python train.py --n_layer=10 --n_kv_head=7 --d_mlp=768 --vocab_size=1024 --norm="rmsnorm" --rope_fraction=0.5 --init_std_up=0.0461 --optimizer="adamw" --beta2=0.98 --weight_decay=0.092 --grad_clip=1.0 --warmup_steps=530 --batch_tokens=131072 --train_tokens=548900000
Each number is 128 + 24 x the weight over its row's rms, rounded and kept within 0 to 255. Layers, rows and columns count from 0. The size above them is the row's rms in percent of the matrix's.

# layer 2 MLP gate, 768x224, rms 0.0819, rows 309-329, columns 112-223
size [102 102 100  99  98 100  95  95  95  99 100 100  96 101  91 102  96 104 106  96  96]
[[120  91 145 136 129 184 101 190 192 127 121  80 131 122  99 146 150 108 161 142 145 122  80 157  94 142  85 137  96 140 125 136 151 106 118  70 113 147 120 126 124 127 155 144 149 126 133 140 122 183  97 142 136 108 155 110 128 177 167 158 141 115 136  89 131 132 151 103 116 119 152 136 115  98 161 172 107 145 152 136 147 151 164 106 140 144 179 147 157 105 101  83  99 115 128  94 134 120 170 122  73 119 129 106 136  94 163 153 126 110 141  76]
 [ 91  96 126 103 123  91 175 139 129 142 122 166 136  83 122 154 118  96 115 131 149 120 146 142 104 124 110 124 122 113 144 126  86 152 178  85  95 128  80 153 112 138 123 126 157 122 112 112 115 114 118 138 148 128 107 129 165  81 197 101  95 129 143 130 134 121 138 126 137 157 151 112 127 125 162 109 135 112 126 110 100 119 127 142 109  66 109 151 118 125 139 123 118 146 104 125 116 155 101 130 140 153  96 124 127  78 156 108 129 121 146 145]
 [137  81 129 106  95 149 132 120  95  85 137 141  96 109 127 135  93 148 133 123 114 151 126 140 121 131 116 130  92 159 129 124 131 151 156  95 139 165 125 127 156 117 119 135 111 108 134 110 127 173 140 137  96 158 177 124  79 135 140 183  87 113 130 158 133 119 113 104 135 119 141 153 165 171 136 122 148 134 169 119 176 130 120 155 117 137 113  99 120 124  71 134 149  84 100 144 136 138 142 148 144 125 194 163 112 126 123 171 108  99 101 111]
 [132 138 159 136 120  98  95 133 154 128 126 118 154 151 114  80 111 121 120 160 126 119 112 113 152 111 110 130 171 150 114 119 112 123 155 111 130 103 119 199  88 172 137  96 123 105 161 131 119 121 146  98 138 108 104  95 170 154 124 106  94 144 165 125 121 144 110 123 144 143 103 137 145 128 157 122 140 168 101 124 174 151 117 119 131 142 131 113 155 137 118 140 125 133 159 117 144 157 172 135 144 160 137 159 153  90 142 124 126 136 101 167]
 [139 129 142 116 147 152 162 135 126  71 114 144 107 135 122 106 113 128 146 135  84 112 132 138 142 109 110 126 160 100 140 116 118  94 164 146 131  94 143 111 142 164 115 149 187  93 139 124  87 100  73 131 161 156 127 126 139  97 130 125 150 116 104  60 111 141  92 135  67 121 176 145 148 136  95 131 152 119 109 130 104 140 206 116 143 117 145 111 137 111 138 128 148 136 119 129 134 143 144 158 104 115 104 186 144 155 129 132 130 144 128 149]
 [145 104 118 147 113 149 123 180 147 147 111 138 106  98 164 100 165 151 144 145 105 133  89  64 132 145 160 145 126 156 105 109 118 128 156 141 145 106 112 116 114 128 140 134  83 148 131 166 104 173 139 156 118 146 116 131 113 110  91 162 102 114 122 125  89  60 111 153 142 113 131 121 134 127 109 164 126 122 105  89 169 131 149 138 131 116 115 116 172 137 139 133 115  91 133 163 122 186 123 149 110 146 115  96 116 133 126 177 113 137 105 111]
 [103 131 132 124 117 109  94 130 136 139 105  86 162 122 134 177 116  97 119 124 135 149 135 153 120 161 142 123 150 144 150  97 140 122 124  89 141 109  97 148 147 157 155 115 142 158 154 152 154 146 101 158 138 147 101 136 140 158 148 117  86 122 193 151  86 116 152 160 146 122 149 179 158 113 161 132 150 122 148  72 104 100 161 129 114 174 145 162 153 109 162 157 105 160 131  94 127 134 131 140  87 129 124 182 112 130 111 150 143 124 123 137]
 [141  57 131  86 104 147 133 113 143 133 163 146 148 122 123 135 157 138 134 131 152 127 101  63 122 137 106 125 136 203 165  87  93 120 111 149 108  85 106 126 106 171 145 107 140 160 137 135 161 129 126 136  75 128 141 149 137 101 140 116 156 175 138 113 136 106  97 141 142 125 179 127 105 111 132  92 136 101 102 111 133 126 123 109 128 119 117 140 182 134 137  97 142 115 134 139 134 123 112 121 106 134 114 106 141 124 128  62 130 150 146 127]
 [108 102 183 125 142 170 133 118 119 119 157 145 150 146 124 122 106 108  91 152 106 136  77  98 163 146 108 137 140 104 122  98 102 117 140 105  98  80 150 141 113 147 143 130 151 115 112 141 124 154 128 118 175  88 169 153 159 198 107  94 184 138 137  80 147 136 161 163 148 161 139 117 114 136 108 113  93  82 143 139 139 135 157  96 148 134 119 115 122 116 177 130 125 162 121 148  83 146 106 100 118  88 117 114 119 123 105 123 114 173 112 156]
 [133 145 142  67 151 134 115  86 140 129 128 146 133 119 152 167 121 148 123 120 124 145 152  90 141 158 147 148  98 148 160 119 141 124 121 164 130 151 108 131 113 153  90  70 125 128 100 100 153  92 120 136 131 130 126 109 120  99 146 109  74 124 147 155 120 203 124 117 118 117 125 183  68 134 129 119 192 131 117 160 135 166 131 127  91 148  97  78 144 137 124 149 112 143  91 144 133  61 166 154 151 132 149 114 158 141 125 143 100 111  97 148]
 [143 139 122 111 123 152 168 186  91 141 111 143  74 141 101  79 126 115  98 105  83  97 110 139 114 117 167 166 148 141 126 108  92  93 153  73 144 120  90 120 125 138 132 131 129 155 151 117  80 149 114 112 169 122 125 123 125 126  77 142 157 156 102 123 137 138 153 109 133 134 141 118 111 125  92 153 144 144 145 146 131 126 114  70 179 108  80 104  97 124 171 114 104 130 118 129 124 149 159 116 137 119 146 150 133 136 167 143 129  89 118 145]
 [122 121 112 115 166 134 153 125 141 158 116 107 151  85 119 119 181 145  91 159 119 143 158 141 163 153 166  91 178 114 131 113 110 106 102 130 126 121 152 112 101 142 158  91 116 171 129 117 103 146 125 150 124 116 147 104 125 125 150 134 145 126 136  88 128 123 140 131  60 123 133 103 132 155 139 108 109 119 114 162 164 109 143 142 124 121 154 164 129 119 125 106 112 140 124 106 115 111 109 118 109  88 135 113 151 166 174 104 130 108 165 155]
 [121 104 119 138  90 144 100 154 134 145 108 111 127 171 143 120 126 124 139 144 155 160 112 147 178 150 109 148 105 131 130 172 119 153 137 148 133  81 133 154 128 110 110 143 125  88 149 115 163 140 113 111 159 146 126 106 140 119 125 146  92 131 119  81 102 143 180 132  91 123 115 100 140 151  77 141 133  94 125 144  95 159 117 134 115 153 145 158 172 117  85 153 141 145 132 131 157 114 110 161 117 165 146 148 144 125 103 133 161 154 131 108]
 [109 112 181 172 131  98 169 125 115 118 146 148 118 136 156 113 136 112 139 120 154 121 106 151 121 118 108 138 139 131 165 130 149 133  85 118 128 110 150 146  91 120 161 118 124  96 173 106 114 128 135  75 116 107 138 130 124 113 130 131 131 112 100 126 135 102 116 115  85 119  58 154 134 106 145 107 109 132 175 190 131 167 117 138 105  99 154  98 127 149 114 183 120 113 117 109 159  77 136 117 114 120 147 104 155 146 135 110 158 118 128  97]
 [ 89 112 137 109 117 160 119 135 141 138 116 124 156  84 124 190 142 106 102 143  99 154 119 159 105  80 102 110 134 135 102  96 135 118 130 101 113 157 130 117 122  86 149 146 114 121 136  87 127 166  93 144 131 134 159 134 136 143 129 147  95 108  95 133 142 113  93  69 127 114 100 126 127 103 155 127 160 132 108 122 152  81 134 145 116 147 122 169 128 153 128 123 142 126 123 128  96 179 140 133  93 123 144 118 151 109 172 127 163 129 117 110]
 [133 145 126 122 113 135  93 147 100 142 115 150  99 173  98 153 127 156 129 111 145 155 121 143 129 125 134 127 159 136 160  95 121 167 122 103 103  94 126 105 138 105 183 159 146 103 118  90 137 126 129  79 163 132 125  63 135 128 139 126 144  98 139 141 144  95 133 111 143 128 130 152 107 124 122 157 123 112 131 110 120 166 204 155 127 114 128 128 131 144  82  90 159  92 138 119 107 155 127 103 132 138  80 134  84 130 157 179 143  97  84  92]
 [119 119 159 140 118 109 143 171 150 115 182 154 122 118 131 105  89 132 145 119  94 106 122 113 133 143 123 155 117 149 143 149 129 121 141 110 146 127 112 122  92 159 140  92 136 167 134  96  90 110 110 110 158 140 152 132 150 133 111  97 127  62 104 146 109 131 150 139 126  89 101  92 123  89 153 131 155 118  98 128 126 115 118  86 167 135 122 161 129 130  86 142 138 113 167 125 120 104 138 123 105  68 120 136  88  93 162  91 134 197 122 168]
 [116 127 126 130 135  63 159 100 122 153 119 148 134 115 122 144 170 159  96 141 114  92  87 108 154 130 134 117 151 134 139 146  81 117 152 122 134 102 106 136 136 107 124 156 128 135 137 113 128 142 102 124  92 136  95 108 169 154 145 124 133  73 160 161 108 154 144 121 175 132 125 146 119 103 175 129 119 113 123 138 127 117 173  91 162 144  90 124 140 110 160 162  93 142  98 120 120 152 134 121 154 156 143 131 104 149 132  98 119 110  86 161]
 [138 132 161 103 143 136 126 141 116 123  90 132  86 134 110 122  90 110 108 158 150 187  77 110 132 142  89 135 134 124 130 120 125 150 123 106 133 133 126  98 154  84 107 156  96 144 130  83 135 105 144 134 139 172  94 112 156 164 124 133 158  80 114 132 137 127 153 126 123 117 174 143  92 116 109 104 112 104 136 121 122 103 101 106 116 109 111 124 115 101 143 110 139 138 121 159 135 142 125 166 148 133 155 138 130 145  76 108 107 153 131 132]
 [159 100 137 109  86 139 120 154 139 160 143 147 108 136 128 110 143  93 155 149 112 146 109 189 143 110  96 153 151 153  98 129 110 143 169 108 130  88 116 151 132 145 119 147 155  40 110 114 157 124 103 140 113 121 169 144 144 138 153 134 130 107  85 133 134 120 158 115 110 138 141 144 127 121 137 115 112 123 137 111 124 139 167 129  92 129 153 113 105 124 163 123 115 117 147 111 100  74 156 119  90 144 149 166 221 145 109 168 148 133 120 105]
 [135 172 107 135 152 133 130 133 143 164  86 116 131 107 131 146 122 113 138 109 118  96 119 145 168 125 133 149 141 128 132 135 142 133 107 132  56 135 139 166 144 130 101 161 125 110  87 141 132  98 133  62 143 143 146 124  83 136 114 124  86  76 134 149 133 134 137 139 117 113 141 164 151 110 114 150  83 111 140 110 145  95 125 104  75 169 131 123 112  91 139 112 144  90 153 124 118 123 143 124 125 151 118 123 132 143 178  88 142 105 113 104]]
# layer 2 MLP up, 768x224, rms 0.0825, rows 309-329, columns 112-223
size [101 100 100 102 101  99  95  98  97  98  97 105  96  99  98 101  98 100 101 103  96]
[[135 142 172 124 144 160 152 114 173 147 206 160 181 130 127 143 119 103 145 131 107 140 174 104  86 141 152 182  99 143 134  92  81 118 105 133 171 142 177 111 138 101 132 144 124 119 112 135 126 103 135 147 103 120 119 101 128 160 103 136 101 105 159 155 122 143 102  84 114 157 137 151 115  99 141 116 176 130 121  98 110  95 103 143 151 134 103 127 124 122 148 162 151 135 105 104 122 142 138 152 111 130 115 123 132 145 117 145 138 122 122 128]
 [136  99 147 116 147 151 139 117 118 119 114 150 142  94 107 132 153 119 117 107 118 142 143 165 138 135 129 112 133 171 142 161  95 154 121 145 102 119  84  89 150 169 145 182 168 122 135  91  98 127 148 150 123 174 122 147 131  94 106  98  94 128 153 152 126 143 174 127 121 167 114 103 147 139 126 148 155 152 130 143 142 124 148 134 101  95 128 126 155 113 175 137 128 125 117 118 128  72 132 143 119 118 109 146  87 115 123 121 140 139 145 134]
 [108 111 103 132  96 102 100 101 128 143 112  92 107  94 122 164 163 143 168 150 114 150 130 141 114 126 108 109 110 101 127 124 128 119  99 165 117 131 128 137 163  69 136 128 135 138 158 104 121 133 112 104 117 106 130 141 112 138 116 122 111  82 118 119 111 128 116 152 137 129 138 156 150 140 119 101 127 108 128 128 168 114 142 130 136 146 153 144 147 151 101 168 150 167 101 155 130 119 147 122 132 204 146 144 138 132 142 141 145 135 130  78]
 [ 77 149 104 111 142 169 126  78 131 148 132 106 106 113 113 128 138  87 144 126 193 108 124 134 105 142  75 118 122 111 155 123 117  91 135 124 116 124 128 113 147 133 136 107 164 126 109 144  97 123 139 127 121 128 178  96 114 122 136 134 113  96  98 119 107 104 137 182 103 116 111 119  97 126 122 118 113 112 159 174  92 109 134 124 120 178  89 126 131 130 109 109 109 115 132 124 106 122 127 163 139 149 154 120 149 130 182 113 142 144 188  73]
 [131 114 117 138  90 109 126 101 177 149  83 149 141 127 101 143 140  80 127 144 159 120 140 135 111  92 165 157 162 123 141 155 139 102 103  92 144 132 128 140  97 153 182  84  82 131 135 128 127 125 152  94 119 141 111 135 128 110 179 119 122 101  99 143 162 129 116 152 131  99 141 109 161 130 146 118 150 136 135 133 131 112  76 138 146 141 154 165  98 134 121 122 105 134 156  77 124 146 158 136 121 121 121 121 140 142  85 108 134 105 157 163]
 [120 114  93 102 154 152  97 104 127 157 145 108 134 126 149  95  98 115 113 146 158  96 137  92 104 110 123  98  92 109 169 138 153 130 152 142 114 137 102 101 122 145 157 166 127 155 120 104 168 160  96 116 119 120 116 116 128 124 130 151 172 165 137 152 146 171 135 105 102 137 146 136 134 113 156 106 158 143 131 142  92 142  85 130 159 189 111 151 122  95 124 123 152 109 112 123 143 120 143 132 116 115 151 116 114 137 139 114 137 117 178 139]
 [129 129  96 116 127 116 139 151 105 122 149  82 136 137 128 146  76 135 142 146 121 104 138 162 152 138 138 165 179 147 108 171 147 112 119 154 102 123 137 134 140 125 125 143 153 167 134  97 119 125 158 132 148 148 145 147 115  91 101 127 140 138 110  75 132 116 105 142 118 123 115 126  80 119 145 130  87 130  47 141 124 127 172 148 135 139 112 108  75 127 152 159 130  98 167 141 100 107 129 116 153 170  89 131  81 103 141 136 127 108  77 109]
 [115 100 122 116 153 134 188 158 104 126 117 119 142 117 129 144 136 112 151 121 127 138 122 123 106 112  92 105 118 131 131 103 132 172 142 141 164 120  89  91 144 144 161 121  98 132  91 118 135 141  98 108 133 122 132 161  93 120 154  97 161 152  73 139 158 130  96 137 135  98 116 116 120  91 143 115 133 136 111 145  97 115 125 165 165 101 139 163 139  87 141 123 146 129 107 150 151 142 153 137 103 151 123 130 105 144 118 126 120 106 135 143]
 [ 74 126  97 104 126 154  92 128 169 123 159 137 134 144 149 118 114 130 173 131 147 137 178 130 103 158 114  90 121 137 135  90  73 100 143 152 164 106 167  99 124 106 144 125  99  93 116 155 151 105 137 133 167  91 153 113 117 142  69 125 101 162 144 106 118 161 156 127 135 134 111 143 130 140 113 103 119 139 191 136 113 132 165 120 140 109 124 131 147 152 117 165 139 121 126 123 102 149 153 121  89  91 134 108 128 115 112 141 124 111 102 151]
 [118 113 145 133 105 154 131 102 152 117 126 110 104 146 133 133 135 121 119 115  96 152 119 118 132 116 130 161 168 106 149 154  95 103 131 158 198 129 137 188  84 177 136 114 144  83 169  82 133  66 113  98 138 100 141 101 138 113 118 164 155  90 113 109 111 144 137 148 137 131 102 159 126 130 121 177 158 130 135 152 105 145 126 137 133 177 103 102 116 135 125 126 123 100 139 138 134 115 162 143  97 132 137 133 167 114 119 141 111 125 129 146]
 [127 132 110 135 109 108  88  99 114 139 137 147 158 142 139 143 176  83 135 120 135 156 116 191 102 148 106 121 142 134 148 142 119 123 113 143 188  85 102 127 147 142 164 125 144 116  97 116 125 129 174 151 128 144 138 125 103  73 135  92 107 104 132 116 102  98 130 115 130 118 122 145 136 129 121  68  96 119 165 115 125 144 137 106 115 140 132 134 133 137  99 151 113 125  99 155 125 160 121 107 111 122 128 101 125 174 140 122 126 131 126 110]
 [142 117  93 192 169 107 101  95 134 134 165 163 121  91 135 156  87 129  82 127 149 141 121 119 113 138 166 137 166 103  99 132 152 151 113 129  95 128 169 111 132 143 108 138 114 144 149 140 140 119 125 161  73 110 141  96 149 172 114 120 105 135 160 118 118 107 127 117 156 141 130 140 150 115 131 154 147 169 139 108 159 107 137 120  98 138 126 119 133  87  99  86  88 121 130 107  67  61 102  97 142 142 139 100 131 136  76 118 156 120 128 124]
 [164 160 172 100 128 185 107 144 178 163  94 103 109 139 110  96 126 124 131 159 136 133 106 115 101 136 121 103  97 176 114 115 136 130 121 108 106 103 103 139 128 209 154 125 120 101 107 138 144 168 165 102 129 123 143  69 130  69 133 138 127 124 139 151 124 147 125 106 137 144 121 106  89 108 123 176 122 106 130 102 103 162 113 150 108 100 101 119 140 129 132 129 156 138 122  87 107 123 105 149 132  80 164  81 119 158 127 141 139 157 140 122]
 [150 123 116 150 135 137  91 131 134 191 104 119 108 149  94 109 126 123 113  90  74 122 111 137 101 109 135  85 114 141 123 128 110  85 125 129 102 122 157 109 124 127 116 108 121  93  97 147 144 149 147  82 125 143 125 130  89 132 140 145 167 147 119 138 162 104 120 103 146 169 103 110 154 144 104 148 133 153 130 138 140  93 138 119 118  89 122 137 100 102 109 179 131 151 154 115 126 181 103  69 128 107 129 151 135 145 159 145 120 105 181 138]
 [ 68 106 123 127 160 115 101 156 152 100 143 173 133 149 119 108 160 137 120 111 130 120 137 188 137 142 138 163 119 161 121 124 157  99 158 118 119 126 150 133 146 186  96 138 139 124 105  97 124  69 108 175 143 150 168 160 105 129 153 122 116 126  97 130 153 177  98 111 120 136 125 112 130 109 122 138 152 118  90 134 130  85 116 130 113 154 143 152 156 148 138 127 114 126 109 118  99 135 107 118 173 119 182 130 137 100  78 134 139 114 126 111]
 [102 137 116 130 110  97 131 114 136 155 108 168 138 120 124 140 153 149 120 125 149 121  85  86  96 135 119 109  86 142 164 141 105 170 106 133 126 144 163 113 108 107 106  98 156 138 136 153 134 120 147 128 145  88 123 151 143 137  95  91 112 163  93 145 102  92 130  84 106 147 134 150 137 171 153 134  77 128 128 131 124 125 115 107 126  59 112 122 146 124 115 136 156 130 127 107 132  92 145 139 179 124 110 133 171 124 128 132 107 121 127 106]
 [141 155 139 145 138 141  95  82 129 122 110 165 119  94 148 135 121 130 113 151 192 137 164  72 143 129 137 153 114 118  87 112 113 136 115 147  87 144 149 182 115  82 132 122 120 125  95 117 126 146  94  91 147 127 101 103 127 106 115 123 116 116  89 129 128 130 163 142 102 134 166 132 119 150 148 163 181 152 140  67 106 133 163 129 134 116 156 127 189 120 155 164 121 164 143 151 158 103 143 127 132 122 121 117 145 118 146 102 168 149 145 113]
 [106 135 138 114 110 109 116  95  94 131 102 122 108 164 128 154 162 131  64  94 149 105 135  89 143 125 179  99 157 156 117 112 147 147 156 200 100 141 100 191 162 113 101 154 129 112 119 164 109 119 117 156 152  95 148 163 112 134 102 164 111 162 141 132 149  96 135  98 150 115 120 166 118 125 129 112 140 170 125 123 138  99 137 118 128 136 144  93 120 174 100 105 132 141 129 151 136 136 189 141 177 125 179 122 127  91 147 124 149 115 118 114]
 [146 131 173 163 125 124 137 126 127 159  79 165 115 131 102 160 168 159 124 152 100 113 123 138 129 139 175 123 130 105 100  96  89  98 137 176 131 140 118 151 136 144 154 158 123 117 125 114 166 130 144 163 143 127 133 171  75 120 160 137 111 134 144  98 122 141 156 120 174 118 141 127 172 137 141 155 128 119  90  99 104 110 148 134 113 150 119 128 125 182 191 110  71 120 127 149  98 102  92 108 101 170 126 161 128 110 147 172 135 166 115 115]
 [163  98 132 157 104 152 111 149 149 153 171 141 160  90 124 124 141 127 105 133 161 157 121 127 184 115 101 104 112 138 122 111 127 131 125 108 108 134 113 156  59 137 163 152 117 162 177  99 127 165 115 111 183 130 127 110 152 169 160 114 169 109 135 149 117 139 107 110 138 122 150 121 139 125 130 111 113 136 129 102 123  82 127 134 143 174 158 102 136 112 119 150 164 109 150 141 173 145  75 143 132 119 110  85 115 119  94  97 105 172 157 108]
 [ 92 140 147 150 128 122 143 160 137 134 126 113 119 120 108 133 107 139 134 141 159 112 109 159 132 101  98 117 117 174 148 136 148  96 111  87 125 161 145 180 155 126  81 151 149 113 102 154 122 132 162 133  97 127 101 152 132 116 142 139 123 123 109 155 134 134 153 151 130 142 128  83 120 115  70 104 127 149 116 134 143 105 111 159  83 120 148  84 102 115 139 161 105 115 147 125 139 145 157 122  88  97  80 136 128 110 130 121 144  98 103 103]]
# layer 2 MLP down (transposed), 768x224, rms 0.0703, rows 309-328, columns 112-223
size [104  97 100  96  98 102 101 102 103  99  97 102 102 102  99 101 103 102  99  93]
[[108 120 140 102 103 160 132 137  74 108 140 107 137 157 136 151 143  98 175 111 130 131 140 149 155 136 102 101 143  81 205 148 146 156 152  95 135 125 104 124 149 158 108 129 147 100 162 123 102 154 121 136 114 126  95 156  87 130 132 127 124 129 135 169 147 161 168 156 135 173 116  95 103 163 123  96 142 135 120 157 167 102 160 103 116  80 106 145 140 144  93 118 103  86 115 140 119 100 151 133  86 150 121 173  99 144 153 131 136 144  98 139]
 [146 117 116 102 139 116 121 131 189 143 131 115 127 140 172 124 140 119 110 120 118 142  97 114 120 148 144 111 158 126 151 133 163 132  95 130 149 107 155 191 107 139 161  83 143 116 144 130 133 140 134 123 139  94  94 101 149 127 104 183 136 125 101 128 149 150 136  92 149  92 133 142 148 169 140 132 109 130 127 106 163 152  93  89 126 102 121 107 118 163 118 115 103 151 128 127 139 128  81 113 116 147  99 110 134 136 173  73 132 110 189 122]
 [157 135 126 123 147 143 132 108 160 133 122 112 137 146 130  93  82 117 118 119 159 161 128 174 174 147 128 115 124 128  85 126 133 143 157 137  97  74 112 114 121 132  82 160 146 138  84 112 119 166 180 118 111 105 130 125  99 115 145 174 132 130 170 107 145 138 159 136 134 100  94 142  86 122 113 137 167 143 112  93 159 147 155 174  97 140 128  95 118 113 104 101 160 138 115 129 145 121  92  78 124 128  81 122 111 141 142 152 137 154 106 136]
 [154 117 178 127 173 113 148 108 129  89 107 134 148 127 124 149 136  95 138 104 156 151 113 113 144 131 116 132 110 150 109 102 151  88 149 109 101 107 133 138 153 116 170 105 146 145  94 146 155 159 152 111 132 135 165 143 145 115 102 135 149 108 101 142 148 160  80 164 123 137 104 174 143 114  86 102 127 112 113 107 180  85 148 104 157 156 120 116  98 163 130 124 127  96 140 129 105 177 137 149 130 122 134 108 137 115 194 100  96 186 159 116]
 [128  69 144 148 119 120 112 127  99 123 112 138 134 128 163 159 141 138 102 139 111  87 122  95 103 105 168 166 118 106 166 145 128 119 148 106 108 156 142 116 162 103 162 148 167 116 141 154 111  91  99 129 141  76 123 135  91 104 103  97  89 148 127 138 109 115 135  50 121 156 159 108 115 114 130 149 172 155 118 124 133  97 140 143 129 162 137 104  84 117 113 123 179 130 106 157 162 159 114 143 130 147 123 123 114 140 121 128  82 151  46 120]
 [139 137 120 123  94 183 120 167  98 154  92 139  89 118 106  88 111 126 106 117 135 125 136 159 126 162 171 135 119 125 103 111 109  74 181 110 200 136 158 143 110  95 148 198 127 164 146 151 151 134 133 137 108 105  99 163 105 111 134 140 154 121 117 134 102 141 104 114 118 136 141 117 139 135 140  96 139 140 129 132 131 116  78 141 156 167 150 155 151 123 140 107  96 146 181 156 152 165 123 136 120 139 132 128 123 110 160  85 141 134 106 139]
 [158 134 131 130 152 132 104  73 132 106 122 135 152 128 137 120 133  81 123 125 150 192 141 128 151 137 110 122 140 105 148 135 124 105 149 159 169 148 150 147 129  98 168 155 101 133 113 128 100 133 116 125 110  91 154  92  84 138 134 114 112 170 134 166 136  80 139 121 137 132 134 152 160 132 157 102 184 108 134 126 160 124 113 120 128 129 153 153 161  93 164 112 116 142 159 122  86 144 107 123  87 114 155  93 135  99 110 114 148 125 150 141]
 [138 113 123 101 130 172 111 158 160  97 149 110  90 140 162  88 133  79 111 142 112 132 159 165 128 136 158 149 145 119 110 131 157 136 105 119 137  85  79  99 107 156 122 110 117 123 181 116 137 184 121 142 141 124 122 121 119 109  99 114 150 150 174  99 166 163 122 127 163 113 117 110 124 116 199 137 170 103 148 122 138 154 136  76 124 123 132 115 176 124  82 164 111 134 107 145 155 102 115 188 119 174 175 105 124 124 137 106 121  72  96 136]
 [154  99 130 120  89 107  80 171 154 110 116 149  93 162 121 171 123 131 126  69 120 138 114 120 118 108 146 115 160 116 102 207 150 134 136 148 139 112 139 125 153 163 177 135 111 117 177  86 116 136 129 122 125 137 127  97 151 121 122 136  82 112 112 133 129 120  69 124 148 114 131  79 148 137 160 117 153 123 111 158 113 141 126 101 124 131 141 105 164 161 100  92 125 120 145 133 138 132 130 105 153 111 146 138 160 107 117 136 116 100 112 132]
 [139 143 147 118 108 137  87 176  72 116 143 113 161 102 158 161  93 123 113  99 127 138 125  93 106 147 128 117 107 140 119 115 154 140 136 130 153 120 153  70 160  97 124 128 132 124  86 151 128 141 122 159 142  83 118 123 105 133 118  89 128 184 138 137 144 145 115 148 132 145 124 119 107 118 107 131 153 131 137 132 111 165 104 101 157  91 162 175 144 149  89 126 113 179  99 112  57 111 169 104 118 147 160 102 135  96 134 115  89 149  90 113]
 [153 139 114 135 137  65 189 135 116 157 152 113  74 120 125 138 109 134 149 139 171 100 167 117 165 120 106 114 134 107 103 111 141 122  90  99  78 136 152  93  80 112 123 159 121 147 114 129 124 131 112  87 114 134 108 133 154 155 158 116 123 141 136 127 188 178 114 134 135 138 146 132 145 136 115 115 110 119 103 143 111  99 149 120 125 145 159 130 154 130 108 124 135  90 131 106 153 119 146 162 132 101 120 129  96 108 148 123 108 141  96 156]
 [136 108 158 132 108 139 129 114 126 138  91 143 143  86  81 117 148 165 166 121  96 112 113 112 155 106 123 149  73 134 137 104  95 144 155 161 113 123 113 141  82 153 103 118 129 148 153 119  98 137  78 141 149 117 148 144 124  91 155  97 111 133 165 110 119 104 103 125 138 139 130 124 124  83  83 119 129 121 146 133  94 104 139 131 155 112 135 118 167 149 161 121 136 159 107 120 134  97 128  79 124 133 155 135 136 180 125 128 169 127 169 174]
 [ 78 110 117 135 129 112 129 125 124 156 155 125 112 108 129 133 141 138 120  94 130 132 111 154 146 147 139 111 109 128 106 140 146 131  97 133 111 111 149 131 134  80 122 165 139 143 121 118 116 107 125 121 134 130 141 146 133 149 114 127  93 131 124  93  95 109 169 155 132 129 127  88 132  60 102 149 132 117 153 173 157 103 159 127 136 130 158 137 129 114 132 141 165 132 119 176 105 133 125  55 102 143 143 142 136 102 130  90 125  96 102 142]
 [123 172 122 110 108  95 117 160 174 107 148 155  89 144 166 152 139 130 160 137 122  95 157 159 156 147 125 134 139 143 177 153 145 111 175 113 162  90 138 102 148 120  98 158  97  76 142 104 142 119 122 150 121  96 100  80 136 106 135 129 140 113 158 110 152  84 114 132 120  62 157 134 143 150 175 170  63 131 146 116 143 116 133 107 153 131  99 109 147 142 136 127  81 111 141 123 132 122 150 121 123 148  73 126 156 130 146 140  83  99 118 149]
 [121 149 170 136 124 110 125 188 137  97  78 113 124 142 153  81 112 102 123 131  80 152 129 121 114 115 138 123 137 123  96 100 136 106 120 132 122 198 118 108 108 128 102 104 159 113 122 105 104 132 160 153 144 127 106 177 109  79 149 172 152  90 124 109 120 122 145 114 118  94 151 104 184 113 139 130 137 116 139 105 111 106 114 133 138 139 105 147 112 125  98 141 112 127 149  86 184 176  98 148 129 122 141 150 143 124 101 120 144 134 148 129]
 [147 124 112 105 117 102 107 139 175 100 160 117 111 131 118 142 124 116  87 175 135 163 123 138 126 163 113 131 113 117 126 121 166 146 141 137 118 123 118 138 118 127 137 168 106 129 130 116 139 159 171 140 116  94 138 183 108 127 154 119 128 115  80 181 153 107 146 159 116 130 111 131 131 148 110 110  84 188 181 111 140 111 115 125 147 158 132 107 127  69 156 164 143 100 130 127  98 117  87 118 148 149 113 106 148 129 104 162 135 139 139 168]
 [132  99 128 133 131 148 130 161 129 114 139 164 167 119 157 139 131 129 154 137 112 129  98 139 126 114 126  93 155  93 158 130 116  86 136 117 126 134 100 152 120 145 150 131 138 157 125 117 157 133  64 140 158 119 177 117 157 142 137 145 113 127 105 109 129 118 122 106 134 119 106 102 102  93 105 116 171  88 149 174  93 125 198 112 149 150  99 142 115 121  97  99 105 126  72 155 100 164 113 104 146 125 114 109  73 163 167 113 112 164 128 176]
 [150 125 120 133 123 111 126 154 118 100 125 106 109 188 123 127 128  73 104  72 124 126 125 126 102 143 159  88 158 135 150  88 161  98 116 129 120 129 189 143  94 117 105 124 137 121 119 177  96  96 135 107 133 144  92 157 121 182 111 177 153  84 112 161 137 112 142  82 110 111 132 127 138 134 136 152 133  95 103  67 139  78  92 129  83 142 148 133 121 124 102 107 138 131  96 119 162 132 117 109 102 174 167 128 139 150 142 137 158  94 132 119]
 [ 93 158 109 124 151  76 100 158 114 125 109 122 147  99 165 150 108 130 153 111 151 129 108  69 129 110  99 139 117 138  86 115 138 139 125 112 111 147 117 122 146 122 124  97 134  94 130  94 135 161 178 130 156 130 112 122 147 122 132 107 110 147 132 113 128 101 170  94 171 122 145 188 153 161 131 114 121 135 126 170 118 129 134 136 106 135 181  98 176 148  91 164 126 149 170 127  99 152 124 146 106 147 128 137 113 148 156 110 115 162 114 142]
 [138 122 125 105 112 102 133 182 119 148 144 122 189 101 131 112 132 157 166 119  95 129 116 150 111 164 140 140 126 141 113 128 149 103 167 120 176 133  88 128 110 162 120 126 153  79 143  81 131 108  94 122 124 142 161 152 108 151 186 124 120 108 150 111 106 119 156 114 117 123 141 158 125 153 129 119  89 114 148 100 108 161 149 114  89 166 152  94 114 104 159 145 127 127 127 121 165 122 122 152  87 123 149 129 159 130  96 167 122 127 129 119]]